config = dict(
    n_layer=14,
    d_model=384,
    n_head=3,
    n_kv_head=3,
    head_dim=128,
    d_mlp=768,
    vocab_size=2971,
    activation='tanh_gelu',
    norm='layernorm',
    norm_place='pre',
    norm_eps=1e-05,
    positions='learned',
    qk_norm=False,
    attn_scale=0.0884,
    bias='all',
    tie_embeddings=False,
    parallel_block=False,
    init='normal',
    init_std_qkv=0.0198,
    init_std_o=0.0,
    init_std_up=0.0198,
    init_std_down=0.0,
    optimizer='ademamix',
    lr=0.000253,
    beta1=0.9,
    weight_decay=0.76,
    lr_head=0.00501,
    grad_clip=0.5,
    warmup_steps=428,
    schedule='wsd',
    decay_fraction=0.55,
    decay_shape='exp',
    final_lr_fraction=0.05,
    batch_tokens=65536,
    seq_len=1024,
    doc_mask=False,
    train_tokens=673200000,
    steps=10273,
    dataset='wikipedia_en',
)
Each number is 128 + 24 x the weight over its row's rms, rounded and kept within 0 to 255. Layers, rows and columns count from 0. Numbers have three digits each. The size before them is the row's rms in percent of the matrix's.

# layer 3 MLP down, 384x768, rms 0.00519, rows 145-289, columns 672-767
111:123140147108099142144117134120130140050124129136114134107148118126184175150124127167133148157143129137103130127121157137075120134121137110119143131128108115127141126129091138099132125107126123113137151150093104158148111170127125143113136131128110111096117124178133132089158142124128103070
057:087139112123154130122120100172147139098148159129140102095106087125150194161122132110140104100158120157145155146121133098091107136110118123051111123106108103097146123081091118136121136134127109119121125134098127154160176136109143150113192125132133088128107122136076134103152149100135124110
098:116136107080191109117114119103103106163095108166069141135095144097113120061159100132134091159129158137068103114108122124142132123141105135108184121093131126144120134099154131145149106110117098124102158121129147109159094117140141139165084170095158121138159100112155096119119103118124088134
095:120076122125165155093085147114127099138111122186108093154138089127138107097124087147122133128108116126135126135130155098149103116135081117123136162095121107130148147135154163139159142094097122114146143147126118178162116122119128126111096143113120130126122129093164108151159149095111123137
088:142126137129104121112141149140088127131097120143161159121108101068134160145145131136174142137108128153077144141081118100118123122113155086109127113112156117089168115116123153118132167102145186173140120121101129123154146124156144121111169169162158093118097162145114095177135134128113114140
099:159138115140127143147149153139115108140170123097127154146133121102148110091160097137138177148133157130113136087151140121083115099128162073109119102123107127148134155092090103097106140153092084167121099113148130150054137171095029135091170150132132123117128149145122099106095122121181151136
125:161135114131096123115098100099146086198150137108134157135120126112083099120138121108139150100121140129123123119144124111171090133144101122134178146122103137132141121118120144098147135126125113125135117124132130161138145102138110144112105137125141149111131129063128124085112138142138101212
103:094140093101125177127125116102115069135156103137141108145165155139135086146119072147089072107129082116140099131191119147120148127176100153144105161146126092126104113141120177133144114098114167134131104175145147119121133135095108127132111098108142097140105134110173131130182126146121109161
081:077144150138096115121127126108166179119137152166104099102133153175152137079115143123088112175112159139114076140079144126121139185102150087163119131133167158184119131124098114141142130129145120141128149162112148109158127171147154071098135155112131167094122122140144134123122129117123143111
171:141116131131151132135129130146121133209115113113132101123135117114130137149142124108122157161135121124110120159136135126114144144116140131111090155135122140148121118121114102151114108150118146138161150132127108132114141137149138144118094141155126116125133129035138113109118125137155148243
135:139180096122105112129142127097114111041134125137133126166127138154108124140124091149127114142098119127125147150152122152116118129134138141105107148112113109116132115152176148152108110115145106116147145123126135128142134123113133131129101136143107118122136129210136102114142128114118108018
110:095150125120149106140110145128132096112117146092138133113125147180111083161137117146099118137120144156119112145120104099114145165134108157160107124115122129151109105169139143196150101126119100141125125133081103104127106144121116139159112108133154162128116147190153111140129126157129115103
093:151168153163151152113131158137147159128094191140133158117147124160097103148128158078143150090127148133118104135101104175124140123099149142169133127121167116128134123117115079160114097154096082137097132113116132106132130137139136113160151137133121136191163095160117158125109140140135154121
088:103133146172146110124207101118138124150130113180129101162132149112103161164095115116155105089143137123144130117081138090112133124145116138134150080132139124145149134152178140086139112150149088121139112136139146158158110118153169123113152175138105139149167124100130130135109131120117139143
112:132141126121123119130119130121135112180114111120103145119119110133125133120139117139117102130114138154130133146146127116128124120102099111127132138139134109126136113142138125112120122142139116123141119139085087142103160127135130116117137129137142136117132146043149119124127129128150126151
089:155131107136083120170163127122165075170172123135098120122154136147119173095133163128151127107151137148121115110122113142186135132140138161131156125165125158140110127123170151111121137115166128113103139148125174142143101111130088126102140117128094181142125088110146105104121093149125115180
106:172139105100132085138128120096138079107112107133088100102142123099113097118156106108149144125129164141153129065175139154154088111121142123143142130143136115180117118125124118137160128116122157097134128132146130128120121148148106096149122111100137131123128145134169123128094115102174142097
111:161128105124146109138145108142123091041124109114155122108102132144147115090149130130132163117083124114136110123129131142141118126106133130149129107102076120144118127140105110123123181142135077137128138124132136138113094127133117120163163152130153135138116142174118116131131143094158093036
122:175102137124148110129131124096145133022139129129132091142139096141122135142119117131142113128121122141176102115108137124119114140125135115160093148141182106117123128155158138145118133139139152110120123130129160124135134136165130145121123114141157110105107125157151126105108139123137094024
112:105147141174173103151146169150125124091137132134141155122112153119084097091113108109175131136139119131154133135130120151149121086106123135132147091147171148154120127093131103174116124160122140137129074134133122079106117129110131112142130127109120150120094153163127097138079133135100174084
086:118161154116162159165146121145113139140137107163095132118108116124151116166134120158173103156135168105121138154096162126086165136091115139123114104105101109101118150104168119180143109129114099139143114090167126098189146167104103124072156169108144085119112091139107129147094121091131153140
092:148116168092181095119121125130089175136144073162124142109113131084134098115135182123153112156125118163127144118079161123125105103100117135153116117099137125092142136128136135106125110120154131186105120096135115124184107172145144049131113096126147124124157127112140136137128144107105136119
091:179133166105112103139099168136116151081121147132129185099101152100111158124138132081146157111130119130115111099148113162136119063140159129161116151126155142115129156112137101143137117137129140129087087163089140131133126152128105166107152101133133129168125087160126113115102139144131156072
114:135121130101115152123124081124112029131128109162129160124153139112160125114144111166142131119119106148133142109139129126151137138133109140120132113124111118142150124141102180091134151104159100116121112146129122151172107115150121116099140105105121140113139136087106118106148096142130108164
083:133106115166096145145147152146144109121116152115125171107130155114116103140134133118106144129081120127131117116129081155157126096155106111175185121168086131118089132144118117125159123152167122128148069135154165087107130081117121123128163112136130159122112161104090160140115142143140114094
113:159156131103122116115100122090140155174059136145138109165100103143103108098139166156125107125120190157192127078097072145122133096137108113145065114091125121122125125121152126115142113120123158088103099154119129116102148119150149153164153127124142121155119118130168166127124154093103103184
080:135149116108091178151109123092095152097126157111135164119103136101135139141121148150163126100117140126150113135113149161132105106117107157147124144140085096101145114102127137161129124134135097155147110144084088130118149149047074165121162134113104060112119089150119145106152155125096141097
093:138093061110133125192131116143117144185128098141125124111126132134160123118101104120130129102150143142097122133165170150174164093113110146126129131161154147121092107082137143123110108101105127093129126145117153129099118152123136105141110081113114162123083124095144096136148138125170110166
094:117138143121167207093121125154139112126121107159112143124138128110168107113159106077096127166119142143117090081122131098138133145123116119111116098145152149163145099088071101156166145100156118113130144157163138124109088124085127123124160146093096148106147099119157150100130155110146143120
101:195176154118174138158146125133109109092128178126159118143112148129140143126166095116152136132126180102124136109078142103106124126115174113117083116132125131168156146113158103124158155144116152178155132103110129135150148144138116130099135169147117098164139107140153108096103131103175124094
095:174136165114158144086082143102109181178084129139120138144127137111121126167105121119103145156128110121137104137129158144135116148110150082149150174132164145135159131154153147147153111123121173135143108130136142121169171120151138096164117119117121127108141115101179154137122159143094143184
071:171166136159150090144124116156095121157133127171104107126130146116145150118134153141126124139133141107124147110116104120124136104137097158138124103156158105114151132139166069092109152104147053163113095165142156167154142152137138124132150153149118072114135099134103146112135087147136112148
081:100139125160194137134130110142126111099111138109075139119151094137102147136152132107126099129086129135116135110136078140161129133131124109148118105088118103110148120137156118162128144117145075164135112144121118135140133133116111128093158132142150116151125094124077153114130147147163110108
072:112118104118103175134132177123113083147163123145108163115101120088150126146190131156125121126100112150148134144125140142135113103142126126113159130135052118122147156170089138084141162145155175122105096125137121106130124124144080144102137122092116116109124108118123126117068141126140140156
100:110127141133138140156092132137147135159118125136118119117129120111141102122125125142142137138134154115094137157105154152141139146104117126125151118097140120139147127100109143118102146112132035161141139137117077176157153134111140108143132111130149136158127119107099145133123137141121126194
097:118101114121110144107130111119118143174149116100181171143157149139127103108131080112126164145131082119109137118136158137110127129127119131121141147093101096104151123099092125114181122136083136145127160117112138136139140125112125122147107135097117134139146152127126149141142136126122135205
075:128133088169173117106143137150143165140125122141169120107158132156135182147152127107129116119118076127075102106140140127122133144121140148115131140063156183105138115093116120116104113134151154131165143121133136138132102115125189117150108109180133137141109107113136131108165142152121111120
095:131173150123144142137074122114121158110146138141127127138141134119106130059125148088161126162155167107074148138109157146120108121142112121121119162146139120081148130118150116167089099111128084142129171121102117122139189174083143119146119146121137123175152073184153110111130141176127152084
095:136126083094080100138099138109125132114168143127127156102168134075149224084086073110132094139104131154183083090112136083175150113169135126103109149102136121131147114076112113104145108127132086114132111113123176119121111117108178125086139144121132110121093115136147173124140131110140117132
098:120157152137140110102080135156166174101093123184108099100111129185130067106155146111128097144157130123124102130161122142137146122129102113133117142104119164089129144133101110144125113132137130099121145134126135141102122155102154049114124118123139162131146148150158137143114115138165125095
114:154126107100101093125124158123130092162119147107137133139149128087128159100137082098143126126137154145147144097128130132129113106118145123129120144103169123169155117144158144115135115093085093124137141126076125138125103109140127144126060125134130127135124131126146109126080160107139141156
125:176126160151085100151137119155139120193135139107143089114127105144111169123091120105149140107126137111140124126134138106090111112109137132145162091172116097138116128111173144095131142127120133117138151135125146138117134120145126108150142126162148127092121130079128111110109120118145149216
082:129120133129136147109149098143127152106137101159118169108138145136127127113138099099169139140124139152080093128171139112145155115127108177118134110141086157141124146115113157168159113141117129126116135108131131106126097127144126136113105120086116143150108120160133093133116122129155125100
093:153099084151117141161153110141161114114127130115119087126118121126132180117108138109152167101076159070141106151149111114151097126168147105167111153104120149155109135111135092065093129170113130105134095118147138154143120098209125161115143134120116161155078146163111135123110140136139059097
102:178142113106105106101136120123145118079093162140146153141118161123118113127173111086162097156133136138142105086120085146157140119105133131125176112121123125132105101110139123143130104136127100151147141132100147111105127105124128153139147163141150111170126106161142101135105089129147108064
089:131117130118166130123152072111128137098121121128131132140146104152119143117159132119107130147149102138100090097174155142161102144118116174145148150142168173161107119108124170154134117135112138096148166149130100118128135136114140124137121109125149152164135131143174112103129116149116124103
087:113124147145140122102153129147132114118128118097134131124123122147115116150129133048148125106145103151105143118139118153150108120081121119132144130138130135111127147114098137157126122122159150138091090135135138083161132082126132152152153111116173165128164171130081143167130124178130134098
095:129073094175138099109143127118157150117147132125171119131137107145132142120110158115123117100142143133141148152164122143159133117131111086104171094116146101103121162129126108140095164141131114112130097133182139134106131106152135177130123108131119126110112145142133167175136167148096103127
091:140108121116130096106147106154126166122127169094150145131129097154173162104138183143123116132142150135134112139101127118103121131134140039114170101088132097103113150111146099092105150085108097120109132127112165137111132123122109136120122149124142123165160130137120160124130118121119098092
104:101097136135147128121102130121131175182130106136091117162119118163106115118103129136125121155122108100154115120124152171114115145163131078126156138128104120128111145147163122136123149143124207118118123158152133121114146147111132121114165128116135130111139147072091137124137144135108137188
096:117153113139082152110125121131134099154118091106102139117147131098133122150110105132129122127111095133137145129113083130164135156149091151113127136130139105137101103148133135149151123099178189091123099153117146096133135094153159123188140058104106155117142129116110121115139130134091130169
084:224157126115117105130135081086109096088099130115105110135108125085082107127139145141116154119117171140103126086118095180154087086123138121149126148128100112120151117150150130084141143144119112127116124143108122122096162140133083120148147135103140110134141120175147120129094136118141099090
099:109119101147122142089133115189107132134147109123149175113130112129121155135168148126166108118147116131119137129131104096142105137132121164110162146113066139126131099154119140135174132125120163147147130120130124128128142142101143169134099126121172098131131121132081080164138096169147122106
081:124155121125143150113139136119163107089144120104140077139145129101176113162100105117070075121151145109120154119130126106119157179120133107112085106190113129151112106134121173092109126122121148098165143131163118121097135143131111129136111120094118124116121155119159129139129137108145124093
087:176125138142103125097153112154110130120128131138131142141100092096138131157087101123103139145138130100151153137099140147140116115120141168117122082164144117156140111094108143155143157084163087118141135113175148129093133137103128155156134112156124066059114136119162099154105111093149180118
086:143142104120177091150108121095128124154123126103148081113102136102112121131090117109118128088137139135169110121129101179142129112136120098161100159108163127153125119131090118127156131166131169106119109153123153138117145097141160106184163101133127174145139099099158152121150181124114164136
066:135126095103097119157127129178103111118126115115132150139129119133154136140148134156130117114133088149098123162153124115134165094199103138132115139112105128150066137118144126116089116167145207175164167140164102112081089122169151161126135137139115135111106157111070122141122080145157095139
071:103125113123101146121113119142163149099123138114186123166142144151172142125102097109105118105109145099140151148160149110154139142129108131117091109114120113105129147127147109105136120126101131097152145107134115166137135105114152162094075147159143158146146148109120170118178188123157122121
107:188163129127087119095128132136155131049107157113098109160157143134139153099126105099131118119106166171129129103117121107128111149117169077113141123128141123095156122126158115072131122125148149134128144122118134131124141133109081105131106141168113136123148107229172151134124125095146139047
097:124115116097128118199128093104109150161169128140135162056105123100090163133140182152135118134138129137123124156134124150114140151148142128137116117144133113097106122115134141113116138126117108151093104169159121111126116145123077100079154119128152121101113100134146138097121108130126142152
093:136141122128113132144164095100091103170161123112119188100129119120116131125141160158113151116122101165075129142139131157155102138102120120128162139148127140127107143135063141098122137131131137157126113125069070103156158132123109074142145098127127179146129122151100128118117111167120150159
132:139127136117085138128121152117133101211138135120119177128106154143089144129154112109136126111144134135152147104163101094128110108150136157147172114135155119149101143137145125089140143155134127129128132121116127110107112130113115185129130116116125143109136139041118091106111117130134158214
091:080103111127147142166152115145128064104135089128101144113120130123115142112169157131154135142174110126092122119152130131132137125141108142093164124123079129122131147149097126141135141132127152151117150154175101121160110154143107132104142160106134147148114153141088117157124088167145089108
101:143115099113105114122120133131093128097177133134141169108146153088128184100150173114129129146092132130147125146137123148144138137148132148125108125094082089101119127102146126149112147126131195182129142130126147150111162117121119127127153113151128112090139117117052119155152120152106111097
084:139119150147090113112106131122132155131120119146155144107083066113161185152099149127158183134143158085092152154130143108126156123094136105104144119133157143139151160123134168153121136104116119101146153144108120140196159135156150191124134127152107097154105096123135130115134153146099102110
065:162165161105143119110157143088146167158112144114131146174117141141122137130149109130139143118122143111090099109122102137140114110137122110137119127144117143132113150110171125118105126148133034114113148101113123133117130116146097148122124158187121162140167133129140102128129118180114135156
130:111129120138139119137137116153107133243125128123128131117145121122092142137141150139103110116143106128154130141146130122115106111107138133153126130118141135150112132136123139106124132141131153138126122126128104132151112147134117114140123106132143151149135130078116148116132136110090143251
087:122099136138172164091070126133111167108103109184157121106108149146122113129132175155092099142110125113103117126154147130117138164154110091162143096083109121105091115175143125116105110140164127115142110128150152136132141116131151102141162120124153155117140122129149155150131151134108135072
100:121131129140152109123150119101127112088096146175100117111143102138080112119111152113078120137125129137107114103147100171115119111132166189155184139131131147142120111139123126133126126074141129099117134180147139103111090150086167111128150105132138127103132093142178106102098141135126154074
120:123126143147108108112151123163129098234138127100109162129147148116110133117134143136135133120130125124106146104128124121115126135144148109128166120144106096111144170135106124081129136161109112158109108119159109140121127116127098101142143118095111154111152157051101147138108110133128132240
085:150136120147161124091091105155126138148136099128118136085102132130088115128121172088171135109119103104139115132140123103150123131089089111163125145134104165137099109138105099175153133159120098104116122108090166117127129101183134129153156099124150170138126099138051141148112144139108105159
086:143169145092084101139106174121143101104134145172135120110120156187099085151115132131127125142129137110108110099113119126074168142179161160163110148194103123122137114141149164140157139112087156158157133158120130090091151184093146100123153140153126115133120110131167099114155120151149161103
084:114128107134111101168144124140138147100140126136157143066114114164086161164140132114132133114113105104126102146179109089156150169124135125125138149137103168144094116098094147131139122170127058073128110081126156111127119079167113099110125123136113146107127147143093140132118098113106102111
078:115144066148090127099128151141116105101120128130115140142117157137108125094122121129156090096116143140165106127140121129165115126136111127150130139113145151120121118134132109142108136150164081133140065140152125156137094114115091144125143144119098121159136123164142147177140096142096121094
091:116096129129201126147070135166110155104154125122124112074114132168143133117159158135110114145111101133145137118140139128120154138147152078089117156097133132113133152144088095136107172131156120154113134167135133146103110107099130102141160123100078139161134102131111169133155161146138092104
103:188146082094122118126108125086105110172148144123150155118112166129151142132127115149116164143105116129109144126174124135185154100122122142118127135124163144136146181100130114126113120118088087112105103142101136131117136109133140141121088151087063085163093112128115115127141117123100128162
104:173116135141121091167134115163095084097144115103175138144105151074098116109140132112163163115162105121155163106146096102130091068109115164141137128154060099169134167144085113115161154139115084138086096128114140122086131112176117155179103114132129118103130147160111104149076108150137130102
101:106110107136137131117145102158090078073151122133129153107135140095112129114123156120162113120204170129077163133143131156072146120105121188090109071158117130109090101137121157137106126086141223144134098132127093142119153159096120130148157117112144132125157113124131090122170110147155164117
142:156173135142144114107120133106151135221137150143119112136136109136143131125131125114122124128123141133112134139097147144097125112137142119109103130140142121118150128130133124156136131116136111148132152113102116139111131133098156113133120145149129108116136130069129101135130139142129119241
123:160122139160115131123158117139127114040121128140158117134138120136128142135096122118106133127128167112138147123129141100099144135133113102124100132172135124128113122108143104142134112144149138153186119106139124149111094126120145180140149120151108125114113138178111134116124159137147132020
068:113119101097086118096129098116104110105145093139109146152094142102133154132197102134103177159080141182129085102145105130190108099139127093086161115081110132121154155132130103099121189134137108130108088133130112137169146127139076131167113130107136126137123134143115152114152179105111119088
078:158147122075115134121098105114111125123130130082115161104110107075101100096158137096119148132148119157085145096110110186129120074153126139136154118123144120108157144154105142079118126114084083163085145124136107127095101147111131112113104119109135124103147133118102137141141118114135110133
099:117130089137059120133120112095107060092123144154154174128114148111098163108174115132187127167096151135145125147134128154157118134125156115132141114123108128147133105143113141087139172145155183158127133133154145123122141121136106117120152150150137127133160105115160103115146108110141128140
085:131114140126088146145116131133118098135111120126144147137153103111161143096114164141148124131096130105124139142157192129124113162165148134125154121166165148115149110133098169081097127101136100103132166105178150119112087131135167116121140138131131104106136151136129115067128083123121123135
086:112109087203153109183117126135140107107167163143129078174144117170114119137112083153102109144125141078152151113135165116129114111155120134111110121147136114158126145146144153152150116160120112109129110170127139152094165153110170139107165120114109156123119176122133119105106117114159116128
093:119133077131092101158108088118118096095159137130130123160157158116128127085156107172160142119062137129154116103103143121143084133151127100128145136140094122124130108148132098110137147174132143108131141095112140120110122075131125115159136139099095193134140131137131160097131148117136090088
086:125130134102122134102116123089145084142102134114142110138136083158153080191125104151078159170129122118143156087136101120133164141135148132112096113129073100130102143140111138089186155107125137100117107148143119143101120109130116133097088108125099121117103152119188118123142099090190111176
083:120167128139150111139143117137143133132091149106132113142133135137140155153115077137109090122143123127095081115136131072104173153131124153131096129144173190159132098129131123129123107101166160113177119129138104090109153128114195136118110134184134146124126145135131122126109088166146127142
086:138098134085154101140131097144138150128142127154151137098133132157116190124129141135150123122137118121153100141113104127146134127158160141144121104165188135114084137116144123172116134139111219136122128125163140133116124136160105121119117087129123152138144128099148130121096123146101157153
110:151149146137113129141096094140104135183133120132126151088106146107071153130137112109156147120123130091111137167152129152130109098118147146125168104121121129129125134138123136134118111155109126124135118135124126118146147136140119141122114127157137160106112149068097118111113087108124132178
067:089112123128152165167150143143132138105160133107127123121162091175095093129150117110143098099122100175141151120106119125124111146125128150115093128113149105099112129147114104169087113136148033123123101144121122152113125124133136135070166127101081134133130107166130134118149129118136119093
082:139152114085123143116159091140082112123145139121136144132159116074165172109138086121145193146188121123086079086134115086124124156134153130103140144138142147140136103114093158106183121109152154122117160090132140124173152138176162151176100151125118131126147132170142133129139132138151156138
133:087163116136168118131149125135113154125118123138105110139144151166121159143175112167118042131151094123162124158175120088087109145135139110133140148129164141135118122150185115154102115146159179140140132112121143117162114097137161086102122101149139145139131135132130156122137114144136193131
111:102104166147155105137118160119129174179107159162128088105178065175130138149120148164128109133161115136132159179118135114102101131114139125128109146088146148109162135118131162124113140096120160121122164130086114123158123127119153116109152110160167133096086168179106134102107174139126118136
119:125085058162132096126139134111132111068141111129111128132111145104116097090120117140128144099086090116138141105136123149161126134132105120139155102104106095135151134116125104131125118135119071093108109126129154124109126105126104118116134147106128128145152144191145116128104135113135124060
094:140131145135113152079135130098130178123122139114099150127141122123146182168113146144130116119097133103148151136135129116128122136136113083118144139154083081107136111121164166140123133127126121147160160112126128138112142157132112202109176093126101116093109129098093147150133102156092128135
119:128125134135150108159133128144155113174109112154088112141131139146096137142133103115104133134132144108133079126128095114090136118181133110144146171164130143137102145152130119150162134136103113126155105166155141093092106130109169128134156119104127165110146145093127110125116137168103102153
085:136149139099139156105116131140091085119097117145139157108124134124102120128129113130104109131111151139110162137146129143128144074123113137104106104123115127118124113169174119091117102129153074139166120125118128149108112111149132123144168111092115139105130168144097149127122152103131099134
096:109116132136163175094155128141143190161128127092142124183152086151158119134097162134095159133147117123090141135132153100118111138137109099101128128120140126104147107121095131136118130102113105091148157124152110130114127118118150171136102123122129115106138156130158155124135127116079123166
137:117128128148106159116122116147146087005117097125130124118124162108131115148095119130128104101127141148120138158138134117136164167129127161140109108119105122151128136150127156121146122105129102119134139129139133124122122104126119118121127141115127129141127113174146119129130092106143116000
093:158136159124160138141125150154136172149111145161124138109095146161143098169127132107182134108120139147107102173104156175138131100090092153157110140103153151106112159151154140139068101119170061152126125134134106134139152164114162109132153142117138126121147113113098088145133148132148118155
088:135111124125128159119127158173130136110130135167159158135111162128166156090108113145156174126085133096131120122085162144105143120129122115139131097122070122112093116117138113127157131142136092142185109125116134124150114107136130130111157176173156156128146121160156120143131122145120130083
098:131140155103115125165143127102114118121146114117066117148145124125121175132137119113143106143122110142145111126113102117117130154158140108125139120137128136137094143150106138096132108123165243111104140151113173097143142109170135159120119126165080163112179124109117132088138097147115165152
127:125094147121124121129125106112130174053128098077099151122102123107100122108085132138145143136104104138124120115119117132127113120120116099138163094140105103146113149124135129143118117113115160091099123142103142116145154117154100131146158148108128126119146110189128136129113118104106144033
096:107100099139155129143138168154138180173101119162124077124127119164149119113120161113130132118118150092125101146119141140122135129130145139159096150099110173159101111133119102165133096139131221077144125145148147123109109121171179121139122130121135172181145104098154111119121151137136111154
093:157175164113157144134136117101120117124128127096119085131122117116101145148153121094118141109154126149176130100149121094125132127118173129135097155155184145173154132160167109113115145145183085139152135141136134130113144118139115159128121119129087096118122117174141162131085148120123146112
083:117144084167113099141111145168139158089149141118160142137088135143152139120159123146133135113104116106118103140133144105144137102116118107090108140128079150145108132134097119170133122181134120123137119133088134136094136094121125136113146119172137151139130158160102090182116152179143113096
089:152139139107142128157063096082118146100120105131098155108153115104101121118113158145144148137106162145122097158116185211142141156154104149168155167130143144114112157166106157124136121101151168108135118140160124127146134124109182119141134095097134150105145098184127153105137137160107101101
091:154138140113103132108115121092151161052116150100118116132113154132084111129106130100131122107135148134134105135123087142134109135120121103175108122154125115144120103126142088131128136154139149133172115140143132116090118145130110137148143145150157130134152102151178148159134148136093167037
095:131099148092079144146131148151137088139129115117146071128087175142115083149121149134112132143114166142162136101135103132129123092123137150154114130126093128148104134177144121077124144143120170122100143108101123122118118096158113103155105132115103131137121130159101141086128142093166107113
092:082132114128115108143168133148135080058117134130123098119154160143144136159132137106143095108155140133125101129171116105102142126166112138129103124153078148136156117172136135132132140116102190122152100152192145133106122125114126146123133138126146111100111140174134107150114112110147124059
108:138124132134140120099171135133111067166139136157136143168134131101098142129107096127153162136121157151112131117124123160138146107156149136121118140113179144130129125109128155102098130090143067169129099109148132161163136113116136082113098107154129124151102074153195127064147128119128123154
097:101111135089135147112127178160132130157166097125150117097130107121173109126086094136122179114129120093154143147133150109127143131098125081121145132135135123113155142127075109149134147099118132105154114105140131132131102122142165103136116165140134115127114149062104137174119157149119168146
117:142157137156151146127137148152123113203140144113134126170166114130132116153145087115106102139117086138139174099136125074121160141126147160106125148137140136151139119147175120136145115120127116151136123115137133121134159123115144156127088097162132104132104140107123111123125111120140141228
094:127121139121115120092162144139110114185102094101111129138090127090136133126074166146138141118118122119147151123097110165125158114077109137160078135141121122146146089125144099106110149093160109136130115134139139119155102155153140113143137127126143104125119132085138125161117136099146134197
123:093143100124150130121122121112108163220149103131115127118153119158133131095128124151128113153110108144112115126124128148104129169138171126103125129112134131142139124149133118166116128106146107148129149131114128092143133123105139080133127145146124126128111131094124154135129114124122114223
101:110106137105088113127120145095148112113129119126130134131125116104154118133120113140136143107087124155125132127088138192160126135144118138131144116112137125158143128136083165151149147103086127147117129159157103136157136142117103068107115090117115126160123106149155138136160169139102155110
109:140109147130163118128115110115123178053144115133136094102132128129136111116110128075122126132138104138129107113122140145152100114112097108135096118130137119126137125095155087142087127169140119115125136133120144141137124132157110123129098096139117132115166166151108135116129152144116128030
070:139108130161138148103077160135106088178102114163110134128138142124120106163098160128135119111127098134122150155166121161111131164119111153155136173129136144119086117152107119154188105143128211146139130147154132103129113121138122115161129092109125163121115114094091135158144110135101159124
117:145113122144122122156088157106131157063155136131121140111138160135152117153101135187102113130105085103170126144153116098156125172152119121158166145161134119126119154129098167110129158135141082136121111111121142108095119120091117135112146103116109108087074127159119141120114120110114131052
095:131108146112113107111130141115132150079113108147130114132112148106176166087143120130114154131126122139099122073109129141096107152124153102135122157121136138132148126143107099098115142121094198121117160112119143160152142107155132114099096136157138115134142133105155140128153123138153137063
105:138144112122113128125121125108167113166128109132132141136137109166132102129102110150122122119091125124131130131143101155119091103122129129141145098107121129148134120121107156109142146127147139074116171113148128114134101107152154101089112141114138167137111129086152131103123131112138115194
076:160132164120092139128102137125132139086128123147101146132114131099115182137139102110104165102112160165130074113169130142146090116164161158149133142131086147163149174122141115048142145116137171130085128134143128168153122146134096139127121121115097110148130099121089147120115132141125146096
078:122146159116136135117106129166122128135191112138133162116123138132110120110150149152116152142155115153162106118101135159096125150165167109118151175141154140147114150163078110120157164145151153174110149147133109139155107146147137101122134125108116134103126112131075158152107134134119129120
124:129140128129100134122093113099124120072148124140109141130137126104138121099131153181105138130097109151119148121132137148141100155170138123108190134129145098094158168162136130131115146106103077134083161131142143135131128129115095112133141133109103109132115100186129171104139143079097112053
093:128134110158118137148129128147114103081136118111141156121078150075122123094117102113138136129119102128158101123149128142132124156118101147166114174122097180125137151144089104166093126175126161106105111134106105096110138081123129101130172096140118133167126140129120117092128120166124127095
094:140110118147097137107134127092181120054140137135123119118137108143100167128115114116127090115120150121151152117139132151119095108173152116125122103129113114143152101172142165105145130128093113093146129169143148134116145133099127166098155124162164098123137136135161114118121138130144117065
108:106155158114072122170106136144133127114151201069136155151140115108126156126156137105133188156139112150140146118151128128124112155062152143117128124138119157108182129120132139079102128147086163146107123148133131156169148133161102174084100135140133113135089118144106147137126113105131143096
093:157151150111182131110129142118113100117132140169156104175143138089156096132113129163111148123132144136155148130126095137123155128122158142159061105108147116164134120141145082101153123129127136153124123079141129140143123112158100064152101143126125114133102122123165170168093118052157154106
105:146149107157094093140103132109124114055130161144124124158132100128134130131128097153107130156105153087148127130126126116135117153154128105123115157121135146145124143102129152133159152160103193111120112133151158104129131119117116138138116088126145147112110154147134090097127098086100133050
118:109111131162160121120146123116122142065134102117093109147097140085085143136108142109129085108164102125170158097138119125132116113156115153116158129128138135116138149150129155159121134121126214127104109130139111118095144122112160161124122107110121102095141134140148112132120104154097151041
073:113098126127152154115129173111145190155101138106137093145113144103167088130095110131126150097109105112120152125107139085145164142097092139132125083097154118139169151129164115124110117111102080087109118093129151146132133078127123108152118158113114104143131131152139167177145148109084141145
085:122101118109062127114174112107105120129107107115142125152119118100081099143137115141140100195178138149076171133095139131107133174116121166115150138157149084100115096107188107122108137099120100132162152131081160108116126137116161115144122141147126094109118128132155133132143093163076112132
108:125157144147156121109114111128144189109088135112097156120127119148120151104175145105144098112110087142100085112145148130139116193129163079135152158071166162103124147124084090172100142139167082113111137143142114103137126068115154123142129124135139183152141095138131163081134111146107105130
108:133122125133146135116141135135112141104094111140123132142122121130135089161079140147085114078122137107138129166109137142146150095098119159189119151093126100163117151111143117135152121093158103085112085108135118139187139134107157134153119102129169106122129093127131149167141130155117124126
082:117124124086081123165124136138138142107122136114114144105111114102142133127129112118128137155128105149169095134125111118151137128122129160163150108149104088143132084078111092129114132092132156139130129155130109121123129181113082091138131157125136083110124097155138152097141117070138137051
111:124136143141149123150136109127142142079143169116131108121146142153109155096127121101121100145117154134088103117124119128107137131141149124124128085119094139157096139122119130139109102131114091143131124166129133122085133114120120142133153139145121154164132144197121137109128134139119131055
232:148127127110153120124125123116114106037132128126112130121131146112120125115122130114132126128125147123126128131114128126122118113139138124139121121126171108138119129135140128124134111108101129137128123139132135117122126131125123141137118148127142124129135121255147112127129134120125133028
086:116151138116139087140142125150099104126117098146133124166148110151104129136096104169109116117140132089163154138124120122110132107149147130129115146131220120141154131129149151099124139114098114117102115138170111131121119148080129098121136109105129138102154140141142128100135147095133139092
091:086064101176160128141110135132154125100146118120156110070126143107173089130061170151102145120107131098131149177144163116157138138126107166137116127111081148144103158142096171140138113096071090115135107118136162157111100115136122129128144096095144144123062118139139126136131151106127090134
087:125143148120115130096119144142130145084127111132072151098133095099157112126125173114068117138137150115101148155179110086137133091143118103099128136147138137111104131139129122092116104074155091107122143108158084132119121148140120159127117123111145143110101157143100137149100111147167135092
096:124087105095143127096118108134117109123125120151147114139130172138157060110104151132152114107156140134140135117096159101118154114127107127115105092146162070114085128176118151135149126136080154110136117123166103167127075131127105146136094141104087138124168116135138113148165135103113132096
127:091120104116120146159127115130131118068128122110111163139136116158159145148151129135112123124128138114117158143180125109125130126163136162129138111153122121132104146142199135134128134158108138101156116116148088102112120133127112157103084155155157122117121158163078103123119117162135130028
109:150163134146074095096118100112171162092112102149131101104097139135118130079112164099141125119127147151148122103116109178159093128083091121149151119172147158089134093110118093165116146144146150106124152162095133122153131139120158116113146128169150101104116088147144129105128124128095127073
072:111110059133118114123144166174128070160104148176140106145134156152155173126144132140177146126091149116147120138134105091139130138166133131126142161094131127111132097130125086170162133101139130121162129129133164143122128089125148139123116146131127095161145113141144122127150140143135088171